From a checkpoint of a small transformer trained on Wikipedia: learned and rotary positions, a variant of Adam for these matrices.
Each number is 128 + 24 x the weight over its row's rms, rounded and kept within 0 to 255. Layers, rows and columns count from 0. The size above them is the row's rms in percent of the matrix's.

# layer 8 MLP down (transposed), 1024x384, rms 0.0275, rows 995-1012, columns 128-255
size [ 96 100  98 101 103  97 106 102 102 102  98  99  99 105 104  97  92  97]
[[102  76 165 168 119 130 125 160 147 156 164 167 114  84 138 117 182 154 136 168 139 116 149 132 134 100 132 128 109 124  75 130 131 160 138 119 159 114 106 137 116 132 139 120 102 125 134 130 123 175 105 147 120 120 137 131 131 133 185 133 157 116 106 107 117 115 162  72 110 118 159 132  85 118 158 103 149 163 168 148 128 126 114  76 132  79 146 128  91  74 139  82 146 105 107 110 103 154 147  95 104 122 176 138 133 117  93 109 106 140 127 137 114 128 128 131 108 146 130 126 143 134 116 124  90 144 158 143]
 [143 118 124 112 123 112 132 119 142 132 145 122 175 105 172 113  69 161 119  55 144 137 114 154 142 136 149  99 134  97 120 163 146 130 139 152 102 117 130 163 128 155 109 110 130  85  93 170 129 179 107 139 122 124 122 110  98 126 120 159 130 109 143 152 136  98 119 128 143 164 122 146 110 183 152 147 146 126 135 140 121 112 114 114 104 147 143 144 110 125 141 114 132 140 121 141 116 140 155 153 166 155 100 176 142 122 159 108 111 172 135  95 127 135  75 138 121  98 144 116 127  93  88 108 184 108 106 112]
 [ 90 135  87 129  97 114 135 113 108 115 120 162 136 103 115 137 116 136 125 118 141 156 157 109 128 109 164 127 143 120  93 113 114 144 108 128 114 146 101 147 106 136 142 158 142 119 126 108 154 121 104  93 123 127 127 121 101 144  97 107  98 136 134 146 131 150 133 180 134 117 129  85 119 142 158  98 123 137 112 102  68 115  66 119 141 136 104  70 126 105 158 168 106 130  90 136 101 105 103 135 106 139 142 151 115 106 154  84 148 138 149  88 171 135 137 143  95 115 101 151 117 143 149 123 134 134 138 135]
 [154 135 157 131 141 175  97 104 136 170 132 105 112  69 123 129 133  93  66 167 140 114 150 106 143 143  94 116 133  97 102 140 136 148 125  91 157 137 135 103 115 130 168 129 133 117 123 113 102 162 160  79  96 167 119 138 123 110 173 184 111 114 137 125 102 105 151 106 114 128 137  94 143 130 128 144 143 111 132 107 112 135 133  99 138 171 129 111 158 113 119 101 123 114 100  95 127 147 146 106 141 134 132 156 131 139 124 131  93 137 181 117 119 144 198 110 144 144 115 110 132 104  94 126 138 122 139 146]
 [130 146 159 121 134 111  95 150 166 133 143 123 102 109 104 114 157 113 126  91 101  93 140  97 143 132 133 103 106 135 108  98 100 144  84 113 109 117 138 157 162 126 115 118 115 126 151 145 127  89 194 131 138 126 105  72 132 158  87 153 166 135 107 135 122 112 103 126 135 123 105 134 150 120 139 150 162 143 112 114 128 130 146 166 108 107 129 100 149 104 103 156 116 143 169 143 105 111 109 125 129 131 166 145 121 116 114 122  88 151  79 143  90 149 135 126 150 107 137 144 121 115 176 100 182 136  79 129]
 [123 100 138 164 135 142 139 135 161  65  97  95 100 109 100 129 109 152 136 109 106  68 155 136 143  99  90 128 141  86 117 167 136 103 145 119 152 128 113 122 145 115 137 135 156  90 131 139 156 124 125 122 127 115 145 126 121 105 125 126 124  82 128 125 153 129 140 126 154 160 100 108 150 130 138 139 117 129  93 113 115 128 117 159 133 121 110  99 130  99 143  97 125 156 137  91  89 120 125  91  99 166 131 102 133 175 132 146 156 138 111 135 105 113 151 149 184 152 137 147 131 155 128 101 151 127 143 129]
 [148 153 123 151 177 110 136 165 169 106 123 131 145 152 175 111  96 130 136  76 163 107 176 124 119 162 130 157 133 111 128 154 112 106 127 150 107  88 100  72  95 126 135 122 128 128 133 144 128 152 146 111 100 137 138  99 106 145 111 115 132  83 132 158 126  92 117 117  74 198 140 161 109 150 106 102 133 168 152 140 112 123  79  88 135 129  87 105 122 122 137 160 120 189 132 134  88 124 115 128 162 154 121 159 141 101 147 143 140 124 161 115 145  95 108 151 112 115 149 107 144 149  88 136 151 116  68  76]
 [177 135 140 146 149 119 136 109 143 111  88 119 122 134 140 139 141 113 126 115 154 121 127 140 131 151 151 110 133 147 129  81 109 134 165 151 134 127 106  94 143  76 110  81 113 158 138 105 123 174 156 161 119 115 161 121  92 124 141  75 110 137 107 106  98 112 153 124 129 115 144 119 150 148 145 124 114 115 159  69 122 145 169 140 122 169 132 106 130 132 130 171 122 108 146 135  83  72  99 149  97 115 145 130 148 106 109 121  99 117 128 108 145 144 178 119 153 129 110 124 112 123  99 148 126  76  80 111]
 [151 106 105  87  93 148 118 154 140 138  85 111 144 117 132 174 137  97 126 133 124 123 137 163 114 145 142 109 130 113 125 103 135 117 121 178 157  96 165 124 126  99 142 123 129 119 117 151 121 113 125 145 106 111 155 171  92 143 144  93 114 127 135 194 117 122  97 174 124  93  92 158 102 124 143 105 173 133 150 122 145  96 141 155 135 131 175 123 168 110 152 143 133 143 137 127 160 111 151 109 188 101 139 156 147  75 123 122  86 110  94 125 122 145 142 124 146 186 110 141 130 145 119 139 131 149 144 138]
 [131  93 131 110 114 126 120 152 137 147 132  89 109 150 163 121 130 130 101 132 154 159 101 141 122 105 129 170 143 132 128  77  83 153 132 114 164 152 132 108 142 132 127  99 169 144  79  96  62 121 149 163 137 132  73 119  89 139 132 116 112 136 119 119 122 104 109 124 132 131 156 149 140 118  98 109 132 124 148 138 157 145 175 104 115  98 133 116 139 168 164 126 111 119 158 126 197 105  96 156 156 146 124 124 157 129 126 163  98 134  80 181 107 142 181 162  39 136 139 102 112 125 133 135 138 167 113 134]
 [ 92 121 118 103  91 125 130 136 152 133 130 147 131 116 147 120  41 110  93 129 112 127 129 111 136 142 166 110 159  55  89 149 137 119 148 190 163 156 173 160 120 172 156 141 141 125 122 137 151 109 150 122 154 145 117 172 112  97 122  81 117 108 120 108 130 133 157 130  78  99 128 134 119 139 103 129 132 148 118 118 113  80  88 115 156  96 123 100 113 145 147 114 120 142 138 178 119 133 164 125 130 122 115  87 145 147 110 146 184 163 110  98 101 130  92 134 131 100  62 132 113 105 134 154 144 143 118 142]
 [104 132 171 124 170 160 126  87 114 159  74 137 115  91 113 147 126 110 143 131 112 150  90 132 127 126 107 104 160 112 130 122  90  96  97 163 105 160 145 163 119 147 156 149 150 114 133  96 111 136 182 152 128 127 112  83 112 165 142 145 136 136 166 139 144  99 107 128  99 121 125 141 121 174 115 111 139 103 126  73 128  68 126 170 116 163 131 143 132 133 116 127 105 113 147 121 127 108 125 139 158 134  92 152 142 129  84 116 135 163 130 158 114  95 108 153 127 121 124 159  80  77 101  81 159 139 129 125]
 [107 130  96 133 142 161 202 103 113 141 126 143 153 137 148 119 109 157  94 119 137 122 130 123 102 132 121  84 119 126  93 111 151 162 128 119 107 133 174 113 133 170 109 110  98 132 133 144 128 141 108 115 110 109 143 159  84 101 147 117  76 141 136 153 128 159 193 125  98 152 103 105 115  70 133 141 163 124 125 119 141 114 160  96 130  89 152 156 154 103 118  89 109 134 155 118 139 128 117  96 118 173 151 139 140 134 160 133 157  96 130 120 128 137 120  87 137 130 126  93 100 121 152 104 135  91 137 161]
 [109 123 148 146 134 180 116 151  72 134 138  95 121 175 151 111 131 126 198  81 112 148 118 120  88 159 156 103 105 117  94 120 124 115 113 117 149 146  96 114 110 122 111 132 138  92 122 141 139 111 116 184 143 134 136 146 158 153 118 132 129 166  92 167 134 162 131 128 138 144 129 128 133 146 157 102 109 108 142 123 147 123 127 125  83 139 135 104 129 173 147 149 111 131 115 114 132 145  95 109 124  94 134 172 169 161 118 138 112 143 146 159  86  97 166 130  79 161 131 137 117 110 143 129 107 134  95 123]
 [119 118 155 121 117  95 132 151 158 115 126 123  99 136 129  86 151 109 109 119 121 124 134 125 113 129 115 156 135 103 151 107 140 161 135 158 148 138 177 133 169 126 120 113 124 170 105 154 152 126  64 118 141 143 178 147  97 117  95 125 117 122 162 120 137 106 131 180 118 159 160 154  86  98 110 151 133 117 150 146  93 123 140 131 127 156 148 133 114  81  98 138 153 111 169 132 146  79 156 158 108 133 140 107 116 153 119 121 118 123 118 163 113 136  85  79 108 139 151 127 108  97 116 151 107 134 144 191]
 [ 75 118 114 115 148  77 129 184  91 114 127 156 147 111 104 142 114 165 161 157 126 123 151 105 195 117 128 122 115 122  98 109 123  97 139 132 104 146  99 141  81 156  98 112 141 141 138  92 123 160 126 157 109 132 184  86 116 100 182  76 129 121 117 137 121  79 132 159 130 141 129 165 124 104 161 112 108 153 129 120 116 112 133 118 128 118  95 103 127 123  94  86 137 108 137  75 143 119  97 149 112 117 156 120 124 110 119 109 160 104 116 111 138 183 108 133 141 106 143  99  97  92 143 121 118 121 124 145]
 [122 102 115 111 133 144 114 161 103 136 146 163 136 120  99 104 122 124 141 138  99 146 116 152 144  95  93 121 104 148 117 133 162 146 144 136 121 127 156 134 135 152 124 124 110 104 142 147 118 130 148 160 105  99 137 169 155 138 119 125 114 101 165 123 166 141 105 116 132 121 148 131 155 138 141 138  96 115 178 110 125 145  75 145 126 107 147 117 132 140 138  85 131  92 144 121 147 115 124 115 143 109 138 157 180 156 105 136 159 124 114 141 161  74 167 136 130 119 124 157 132 179 128 115 157 115 119 152]
 [110  99 103 144  99 140 159 100  91 108  95 108 104 146 142 196 154 145 156 114  97  98 132 142 115 117 125 138 191 175 139 119 149 134 130 121 143  87 105 114 114 112 137 115 136 161 125 126  72 141 117  64 140 160 116 135 133 162 100  97 148 156 108 108  90 136 150 158 150  84  96 113 133 118 205 139 117 153 138 137 173 132  94 111 137 154 161 104 104 105 132 125 152 145 138 117 112 146 111 115 166 123 110 139 143 117 149 112  91 126 116  81 133 151 117 134 135  98 133 124 123 114 169 134  71 117  85 130]]
# layer 8 MLP gate, 1024x384, rms 0.0364, rows 996-1013, columns 128-255
size [100  98 100 100  98 110 101 103 100  97 102 101  98 102  97  96  96  95]
[[136 125 107 144 116 144 140 112 122 119 115  82 134 125 152 130 140 144 113 154 151 167 111 108  99 200 135  98 168 156 144 131 183 116 131 113  91 105  93 104 101  71 103 142 174 132 162 111 141 120 112 146 100 154 122 103 121 130 102 123 104  99  64 154 155 136 146 110  94  87 150  88 162 140 129 104 151 145 163 104 146 106 123 116  83 142 129 176 112 141 129 106 123 141 155 135  90 110 112 110 134  94 131 146 101 137  76 125 147 150 156 100 147 125 113 106 117 102 115 107 132 115 119 134 146 106 133  83]
 [105 103 115 154 137 106 121 110 157 140 123 116 135 149 137 174 114  90  94 135 142 102 111 115 153 131  97 137  99 143 132 142 145 135 148  77 131 134 140 136 113 131 120 113 121 119 141 133 168 128  86 137 146 114 144 117 147 142 136 115 101 112 165 131 128 132 112 149 120 145 148 135  99 169 135  80 132  98 140 131 124 106  83 167 100  94 120 137  98 139 118 111 111 121  97 136 142 120 153 143 156 121 161  82 169 130 117 115 140 136 158  93 122 141 136 138 131 128  52 130 147 130 164 163 166 141  82 130]
 [133 140 122 163 120 136 147 149 114 158 118  90  69 159 137  91 122 118 124 155 110 116 150 141 153 107 149 141 131 112 125 131 103 147 124  94 130 145  96 122 141 169  98 147 138  97 121 120 130 109 112 131 121 120 113 134  99 105 197 138 162 107  96  76 118 111 100 140 142  99  94 126 101 168 112 170 125  94 132 120 156 171 109 121 169 137 156 119 170 118 147 149 124 141 188  75 157 104 142 136 102 130 117 104 100 150 152  69 154 174 130 116  97 111 129 100 133 112 155 120 150 115  87 117 151 118 120 112]
 [ 90 103 151 101 122 118 145 111 183 138 160 127 105  94 163  99 141 129 135 132 133  52 119 155 121 109 139 112  96 132 111 157 176 126 180  78 190 122 120 132  92 120 121 140  96 156 152 129 126 129 155 137 110 173  86  93 114 115 132 150 121 109 113 127 139 167 126 135 155 177 112 129 101 125 129 121 137 145 168 141 101 122  80 117 122 167 119 105 160 126 167 131 162 194 115  95 124  96  99 118 137 106 150 162 136 175 113 117 105 146 118 140 122 151 153 182 101 101 107 156 139 125  96 129 120 106 133 139]
 [148 149  81 110  57 127 141 146 101 163 115 134 144 139 138 187 141 105 117 132 139 142 174 158 101 123 140  93 163 137 143 128 106 132  99 129 132 145 136 100 111 108 136  96 125 137 162 135 127 105 110 137 142 123  93 125 123  92  97 123 146 129 100 114  96 116 131  94 118 117  94 162  94 138 113 131 105 159 156 128 132  92 141 128 140  88 106  90 104 144 127 118 125 155 117 150 127 125 150 117 131 128 129  92 141 103 147 138 149 141 120 123 160 124 124  96 169  98 179 128 117 101 184 128 138 135  90 115]
 [146 124 123 102 106 122 158  85 152 149 118 175 179 120 126 137 141 139 118 107 167 127 134 129 119 121 152 150 137 147 119 117 158 122 159  99 124 108 113  52 137 127 117 102 130 158 118 107 147 120 158 131 126 120 101 106  89 127  98 139  83 127 149 104 147 116 148 135 110 186 116 100 107  94 137 163 122 125 141 142 150 104 114 119 146  97 144 154 132  93 120 131 102 164 129  62 115 172 122 134 126 117 151 122 149 117 130 127 126  89 184 129 152 104 143 175 102 117 126 144 129 143 106 135 180 106 104 100]
 [150 124 119 128 170  71 130  96 155 123 129 115 118 144 109 144 124 128 132 147 117 140 133 132 120 137  87 142 146 168 122 104 105  66 138 174 143 124 138 107 136  96 126 167 146 128 124  67 149 114 137 146 146  83 119 108 110 118 147 130 189 123 176 117 130 149 127 129 151 134 121  79 137 106 131 106 140 124 176  95 154 112 159 124 148 167 143  91  90 127 143 126 121 136  85  68 142 111 134  89 129 115 131 118 142 130 116 147 112  98 179 117 136 118 149  87 115 138 137 114 129  79 155 140 128 159 122 124]
 [124 100 125  81 122 134 108 139 154 111 112 118 102  99  99 124 136 110 102 148 132 108 127 108 125 100  80  99 143 162 131 127 141 138 143 144 141 114 123 130 152 151 141 111 158  85 141 133 120 143 101 117 121 123 118 141 123 108 153 130 140 147 196 165 133 101 128 129  90 117 105 134 108 116 134 174 111 106 137 124 117 172  99 177 129 127  97  91 139 121 140 101 119 162 146 137 123 102 137 111 111 152  96 109 140 108 151 136 145 116  99  99 110 146  98 118  98  99 138  58  95 156 134 137 186 125 138 117]
 [108 105 148 144  97 106  76 117 145 103 100 141 135 107 161 184 132 103 117 107  86 123 151 149 183  98 110 137 108 103 129 145 119 130 113 128  97 122 128 117 138 153 120 141 170  96  90 118 117 140 112 130 124 137 114 121 100 126 118 127  85 117 109 128 116  92 155 154 129 112 126 137 104 115 134 169 177 125 141  96 105  70 131 116 116 127 153 100 110 166 150 100 157 116 133 112 137 126  90 119 159  68 119 152 133  84  90 112 140 144  93 160 113 107 109 156 142  92 105 103 122 115 118 155 144 136 154 123]
 [126 130 119 135 130  81 159 110 125 140 127 132 133 127 104  90 141 177 151 156 121 119 128 123 141  74  96  93  80 105  46 118 132 143 103 123  98 157 107 136 145 145 110 134 141 115 114 138  99 143 129 137 150 132 134 111 138 119 128 148 143 102 134 134 129 109 101 155 168 156 131  97  99 134 108 100 108 139 116 183 116 130 144 139 152 126  87  78 131 114 124 199 139 135 104 122 113  87 122 171 151 131  94 140 139 106  96  88 119 143 118  88 154 127 158 133 134  88 100 123 117 121 138 151 137 156 175 124]
 [105 158  89 136 119 131 108 132 143 103 122 122 103 172 137 115  95 110 135 134 146 117 162 144  97 153 122 114 146 108 117  90 134 128 133 115 127 123  97 124 130 176 113 135 119 147 115 128 187 125 122 161 166  89 108 109 151 140 133 127 106 104 108 108 135  88 112 126 154  88 172 110 131 142  76 146 111  98 112  88 136  82 164  90 159 168 103  96 159 117 118 113 143 126 117 117 162  91 135 121 123 139 132 121 148 144  54 123 145 151 132 117 148 143 124  78 134 119 120  79 128 124  95 155 158 144 153  94]
 [132 107 155 148 160 148 135 137 120 144 149 104 139 113 121 148 159 170 106 112 122 169 156 127 144 126 140 115 108 144  95 115 120 132 112 120 113 156 142 146 139 155 141 104 128 162 112 144 111 122 138 121 155 131 157 140 121 133 121 142 125 145 142 137 152 117 164 120 125 143 172 135 129 115  84 130 102 153  81 138 145 149 152 120 146 103 135 119 181 136 115 151 137 121 117 113 162 148  99 137 139 125 104 151 143 116 124 137 130 136 110 124 128 120 141  82  98 127  92 146  96 119 108 132 174 140 147  94]
 [130 112 108 126 112 105 136 107 142 129 139  87 115 103 110 153 158 156  92 140 147  81 145 142 138 157 137 153 125 161 118 145 128 143 106 180 154 166 157 125 108 122 146 123 127  94 153  67 110 157  77  84 157 127 115 116 133 110  80 128 125 144 189 142 121 136 123 104 113 117 124 176 127 122  95 145 154 118 116 179 137 140 142 127 131 152 101 117  97 102 125 138 114 117 140 160 109 102 143 106 115 141 153  86 114  89 161 122 127  92  98 114 135 132 118 120  94 134 183 108 115  89 146 134 150 139 136 127]
 [134 102  93 136 160 106  83 174 146 130 163 120 132 143 123 162 125 140 147 110 136 152 141 119 131 121 173 117 113 109 111 123 109 102  92 108 101 142 156 130 140 141 132  82 122 121 139 149  93 139 126 137 128  92  93  73 137 138 154 167 124 124  81 120 156 138  90 146 152  69 176  94 136 169 131 139 126 115 106 148 129 132 122  82 138 103 129 111 117 137 146  98 104 115 120  90 138 114  92 103 102 139 126 111 102 116  99 109 116 114 145 120 151 110 131 137 145 147 147  99 143 118 133 127 140 166 133 117]
 [102 118 115 132 156 140 132 112 151 164 176 116 131 151 106 129 111 113 136 138 130 163 107  97 121 111 102 152 127 109 127 150 157 139 111  85 159 154 121 101  99 124 116 112 156 127  70  99 126 164 114 109 131  99 120 101 115 151 133 146 142 141  58 169 111 121 100 123 102 134 137 119 146 147 124 111 138 118 128 122 123 164  96 160 108 157 126 140  86 110 113 172 146 171 134 127  91 103 126 142 115 137 134 150  94 163 166 114 153 122 158  86 190 151 146 135 115 109 123  74 115 144 130 155 136 134 118 118]
 [ 75 110 162 102 135 125 127 164 148 115 142 132 185 126 106 157 101  89 121 149  88 138 136 101  99 107 116 106 167 107 137 125 188 125 128  99 143 169 132 118 141 129 138 113 147  68 127 122 147 126 128 164 163 114  93 176 146 148 134 101 126 142 120 138 111  91 164 142 158 160 117 149  69 154 180 153 122 138 168 137 122 111 155 165 112 121 147 137 148  89 112 131 106 125 149 138 136  80 162 115 106 129 180 107 192 126 111  87 144 140 111 154 143 125 121 130 164 145 133 114 166 137 103 125 163 115 163  99]
 [102 131 116 103 120 140 123 119 171 104 101 110 156 171 120 101 198 106 115 130 187 143 128 155 112 132 115 132 152 137  92 146 111 115 140 144 133 128 143 111 131 147 151 124 119 167 156 111 137 157 123 114 120  98 107 122 155 143 116 152 107 132 172 142  95 101 143 110  54 144 181 118 125 154  95 128 141 145 165 134 160 109 123 133 116 147 182 114 131 183 102 121 133 136 118  83 180 154 130 118  95 121 143  95 185 106 101 124 119 144 141 117 129 133 121 111 109 119  93 105 120 109 126 118 117 179 108 156]
 [205  78 123 132 153 114 125 103 107 159  97 144 142 160 114 164 115 125 150 150 146 143 129 144 104  65  80 113 145 146 103 112 102 195 154  83  95 115 140  78 114 122 186 158 108  72 136 164 144 140 161  91 127 115 123 135 145 124 111 126 114 129 125 162 135  98 177 130 136 118 165 138 155 165 115 152 117 112 115 135 162  97 140 133 121  98 141 112  95 150 182 115 123 123  93  98 118 132 117 135 114 144 159 109 136 163 123 134 115 103 102 155 135 152 117 112 100 115 122 106 113 131 155 148 154 119 143 116]]
# layer 8 MLP up, 1024x384, rms 0.0344, rows 996-1013, columns 128-255
size [ 99  96 101  98  97 106 102 102 100  98 100  98 104 102  98  90  98  95]
[[147 144 137 138  97 143 138 107 140 129  87 139 137 161 151 121 181 118 135 162 163 106 146 171 117  86 152 117 147 178 108 127 127 111 154 160  96 154 151 153 148 147 159 121 131 170 112 143 117  99 119 150  90 159 138 102 132 124 130 116 137  79  95 132 147 114  91  74 146 106 132 118 130 124 122 149 174 129 146 111 151 111 120 111 112 133 105 131 132 150 103 135 110 178 122 156 145 112  94  93 117 128 110 130 133 133 182 136 137 119 130 137 208 164  95 132 131 152 178 155 107 120 103  82 128 154 101 116]
 [149 153 160 115 124 105 116 134 112 131 138 134  75 151 122 120 119 141 161  73 151 158 139 180 134 133 100 104 100 106 110 129 127 125 129 154  95 105 109 144 140 117  92 106  98 130 101 170  53 146 111 137 123 108 108 145 155  91 121 163 113 131  69 118 123 131 150 136 139 165 106 155  89 129 105 130 132 117  88 136 174 122 128 151 140 131 116 175 138 108 113  98 110 125 125 158 140 149 144 115 125 136 140 148 134 119 121 122 194 109 101 105  72  86 101 110 122 125 163  99 116 127 122  78 149 151 154 161]
 [106 113  90 114 108 146 103 132 120 132 105 143 118 127 110 137 127 111 108 134 136 111 113 176 110 107 167 130 114 150 124 160 106 127  70  75 103 140 167 125  96 131 138 121  85 115 137 150 161 146 121 134 129 105 179  95 100 100 107 103 105 144 104 158 116 128  96 142 122 161 130 142  95 119 114 143 173  86 158 141 130 140 111 137 144 134 121 122 138 121 139 135 122 120 164 150 139 103 147 113  97 120 140  86 120 100 163 150 131 127 126 138 130 127 128 126 146 139 108 116 118 113 145 146 130 131 142 177]
 [156 108 106 128 110 143 137 145 110 128  82 141 136  80 160 151 136 121 125 157 138 144 155 137 126 118 134 141 118 108 152 147 103 115 122 190 106 125  65 159  91 108 139 120 121 149 164 141  92 160 161 134 105 135 147 124 174 119 117 126 134 140 141 127 110 148 131 129 161 151 117 101 126 147 155 125 147 166  83 106 141 134 128 124 126  94 154 146 183 139 130 135 146 105 102 138  97 117  93  88 123 170 132 104 136 133  98 117  75 135  98 135 154 133 139 141 118 122 111 110 137 153 184 161 120 163 141 146]
 [165 123  91  84 121 112 135  99 123 137 167 150 105 111  54 146 119 126 121 125 122 132 143 118 111  98 142 128 107 118 147 151  77 185 106 140 121 160 125 141 172 147 112 113 107 116 133 119 132 150 122 110 110 126 150 141 176 111 158 138 127 113 101 111  77  87 114 138 115 116 127 121 146 135 123 147 126 122 140  91 122 143 136 134 126 125 140 119 106 153 103  77 110 110 120 113 106 155 120 180 106 127 115  89 123 131 127 155  94 119  87 113 104 118 129 117  96 113 147 142 151 150 113 144 121  76 115 124]
 [134 105 137 129 141 120 113  96 153 139 148 113 162 141 127 137 145 154 127 170 119 131 173 151  98 108  74  93 116 116 150 178 129 116 168 148 136 135 156 100 122 102 123 112 129 136 101 158 136 120 150 152 142 133 136  99 143 128  83 125 139 125 140 114 111 166 119  84 118 130 166 154 131 139 120 130 108 124 129 125 168 110  99 144 145 130 149 142 141 108 185 130  75  90 112 181 129 141 105 137 109 149 120 110 153 151 128 133 136  89 106  99 123 107 102  89 114 135 152 135 121 135 144 144 128 174 149 156]
 [132 144 127 108 106 131 145  89 127 113  86 113 128  84 110 130 113 143 109 141  91 160 163 116  92 125  84 117 126  98 144 102 114 172  93 123 120 133 130  86 126  78 132 125 155 124 121 129 135 115 125 131 117 144 108 128 133 136 109 128 174 178 131 119  84 142 178 125 155 150 136  97 134 148 169 140  69 142 169  79 139 158 115 147  96  96 154 167 141 162 149  99 112 150 123 154 187 149 122 103 122  85 112 122 128 149 152 105 126 165 138 135 121 108 130  94  64 133 124 175 137 143 120 157 112 164 148  94]
 [202 132 170 157 145 125 109 112 124 138 117 148  96 116 115  90 156 114 152 118 145 115 154 151  90 155 136 147  83 124 110 134 191 169 155 137 105 100 128 132 152 122  95  67 120 130  97  88  61  83 123 112 105  96 135  98 129 116 127 144 134 123 119  97 149 169 158 135 140  91 118 151 159 130 148 123 154 171 111 110 155 135 170 126 101 117 156 160 126 155 141 155 142 137 146 171 147 103 129 124  97 104 137 162 122 130  92 144 169 111 120  98 136 149 131  99 132 151 128  81 137 110 128 139 131 122 132 121]
 [125 148  53  82 113 150 117 164 103 163 120 113 100 106 118 147 135 188 144 107 140  92 148 120 144 151 162 118 113 122 140 144 125 119 145 153  96 165 115 134 138 100 170  77 133 167 144 111  96 140 136 140 153 143 123 109 146 157 140 155 113 116 140 155 131 154 107 101  99 144 125 105 131 127 132 109 109 119 114  93 135 184 142 134 114  62 127 122 111 139  96 126 139 144 162 142  84 118 161 144 104  91 117 138 113 126 128 118 129  98  95 148 147 102 107 149  99 171 138 153 137 136 134 131 127 126 114 138]
 [156 140 156 120 143 175  83 159  95 113 102  96 115 106 133 131 126 132 143 124  86 139 101 150  98 114 111 118 207 117 144 152 142 125 128 101 141 146  92 120 113 118 120  91 175 142 106 173 108 118 159 134 108 128  85 119 151 134 101 143 146 134  94  75 126 157 121  99 103 129 137 111 116 137 156 162  99 111 113 131 135 122 132 122 148 114 156 119 149 142 121 121 142 139  89 103 107 154 148 144 150 148 107  99 154 150 116 156 109  91 142 136 153  93 173 120 130 120 160 106 137 125 128 133 153 119 112  89]
 [174 130  98 119 157 118 121 134  84 107 124 128 142 151 128 149  89  99 129 122 154 119 143 138 154 169 170 133 107 141 158 107 164  95 151 145 133 116 136 152 148 126 107 106 154 173 144 117 131 153 149  75 175 156 107  97 112 108 150 184 133  90 137 117 135 104 164 159 142 132 120 154 125 130 142 151 113 143 152 150  83 140 137 153  98  87 125 102 110  86 110 121 130 125 102  88 119 133 141 124 158 171 132 150  97 140 138 142 100 155  99 131  89 136 129  99 159 120 121 149 148 109 148 146 124 105 130 138]
 [118 139 105 108 121  68 114  80 125 155 151 148 161 139 125 124 174 141  80 147 160 130 104  96 157 108  92 168 120 107 136 157 110 129 152 121 161 191 110  85 118 114 134 104 122 140  95  90 102 112  92 131 101 151 120 102  79 110 153 109 130  96 126 108 134 113 149 100 182 133 153  98 143 122 153 116 124 170 104  97 134 120 120 124 141  87 153 137  94 135 126 105 144 100 186 106 120 126 146 144 142 119 132 126 151  86 122 111 131 118  90  90 151 132 130 160 124 118 102  91 114 129 113 137 109 148 170 121]
 [133 119 101 158  73  95  99 108 128 111 124 144 147 188  62  95 109 162 113 119 141 132 156 128 133 100 143 109 125 125 201 105 121 140 106  96  54 126 124 121 150 126 125 127 157 115 104 133 136 116  78 117 130 160 199 128 126 150 143 119 147 122 133 138 143 125 105 120 157 137 113 114 176 129 137 137 159 121 155 133 158 143 110 130 149 135 108 138  99 108 144 145 129  86 123 131 136  84 173 128 126 147 133 105 161 114 171 149 130 110 135 177 173 151 116 123 152 103 163 119 127 110 109  90 116 123 102 106]
 [196 148 155 119 153  65 105 125 137  90 158  93 125 100 112 122 117 141 141 151 138 172 135 105 138 160 127 181  90 131 118 133 128 112 108 154 118 177 132 105 185 144 118 140 119 148 106 134 116 135 117  93 108  99 158 114 114 134 113  97 115 132 157 157 102 104 118 156 158 137 140  94 137 106 137 151 137 147 131 152 103 105 115 161 148 128 127 153 104 104 122 115 158 111 148 148 120 120 128 106  90 185 106 104 125 161 135 119  84 111 118 117 128 134 151 167 169 138 146 118 129 168 118 128 123 126 160 160]
 [121 120 167 109 155 135 108 142 163  80 159 120 104 128 150  78 103 127 109 137 132 169 100 140 139 143 139 103 126 116 154 136 148 137 142 155 101 115  80 139 156 119 156 149 145 122 136 140 117  93 122 109  95 137  88 149 133 119 134 154 161 106 138 107  83 146 117 128 143 115 142 113 132 125 122 132 123 123 128 134 104 102  92 113 109 151 144 151 139 126  95 119 152 141 138  95 116 111 167 148 147 158 128  95 108 162 126  84 127 175 131  85 109 151 146 137 129 123  96 132 124 126 128 100 127 121 163 119]
 [127 185 151 100 100 143 132 109 154 134 146 122 134 148 145 139 142 145  97 137 146 113 124 133 139 164 125 130 143 138 131 146 137 138 116  96 107 127  59 130 144 108 161 174 140 174 153 118 122 116 146  92 113 156 122  99 151 131 127 125 138 132 123 153 146 103  99  94 150 142 152 135 179 142 145 154 116  88 148 115 119 163 111 119 136 136 130 120 146 148 173 131 124  99 154 164 108 138 144 136 155 110 108 131 100 146 141 112  94 133 122 120 110 112 124 144 146 116 115 132 147 114 115 148  75 119 110 110]
 [113  86 170 104 175 109 129 158 157 137 121 123  86 100 150 105 123 121 184 143 161 131 132  92  99 133 154 111 116 111 134 156 130 115 136  90 119  82 154  96 141 130 109 136 137 146 132 143 127 154 119 124 121 134 133 166 155 133 118 148 147 119  95 141 111 124  84 162  94 106 154 110 122 114 153 152 160 104 145 147 124 112 125 102  98 159 116  96 116 137 123 104 119 117 150 163 155  88 124 102 127 134 118 130 162 119 126 136 101 157 177 137 138 168 144 116 124 128  78 153  90 107 126 114 108 139  94 129]
 [145 104 155 138  95 151 128 161 143 137 139 108  71 116 110  88 153 107 187 104 107 129 106 125 130 118 110 156 130 122 127 127 143 118 158 128 165  87 143 107 150 138 144 135  87 133  90 124 114 137 107 122 139 144 136 110 120 138 126 161 116 100 113 138 177 130 108 152 119 131 126 110 141 142 124 164 136 121 101 153 145 114 137 115 113 131 123 116 145 124 146 126 140 135 162  95 140 111 129 116  93 104 143 103 132 118 110 103 118 158 158 132  77 118 112 170  54 178 109 112  93 153 120  75 128 139 121 139]]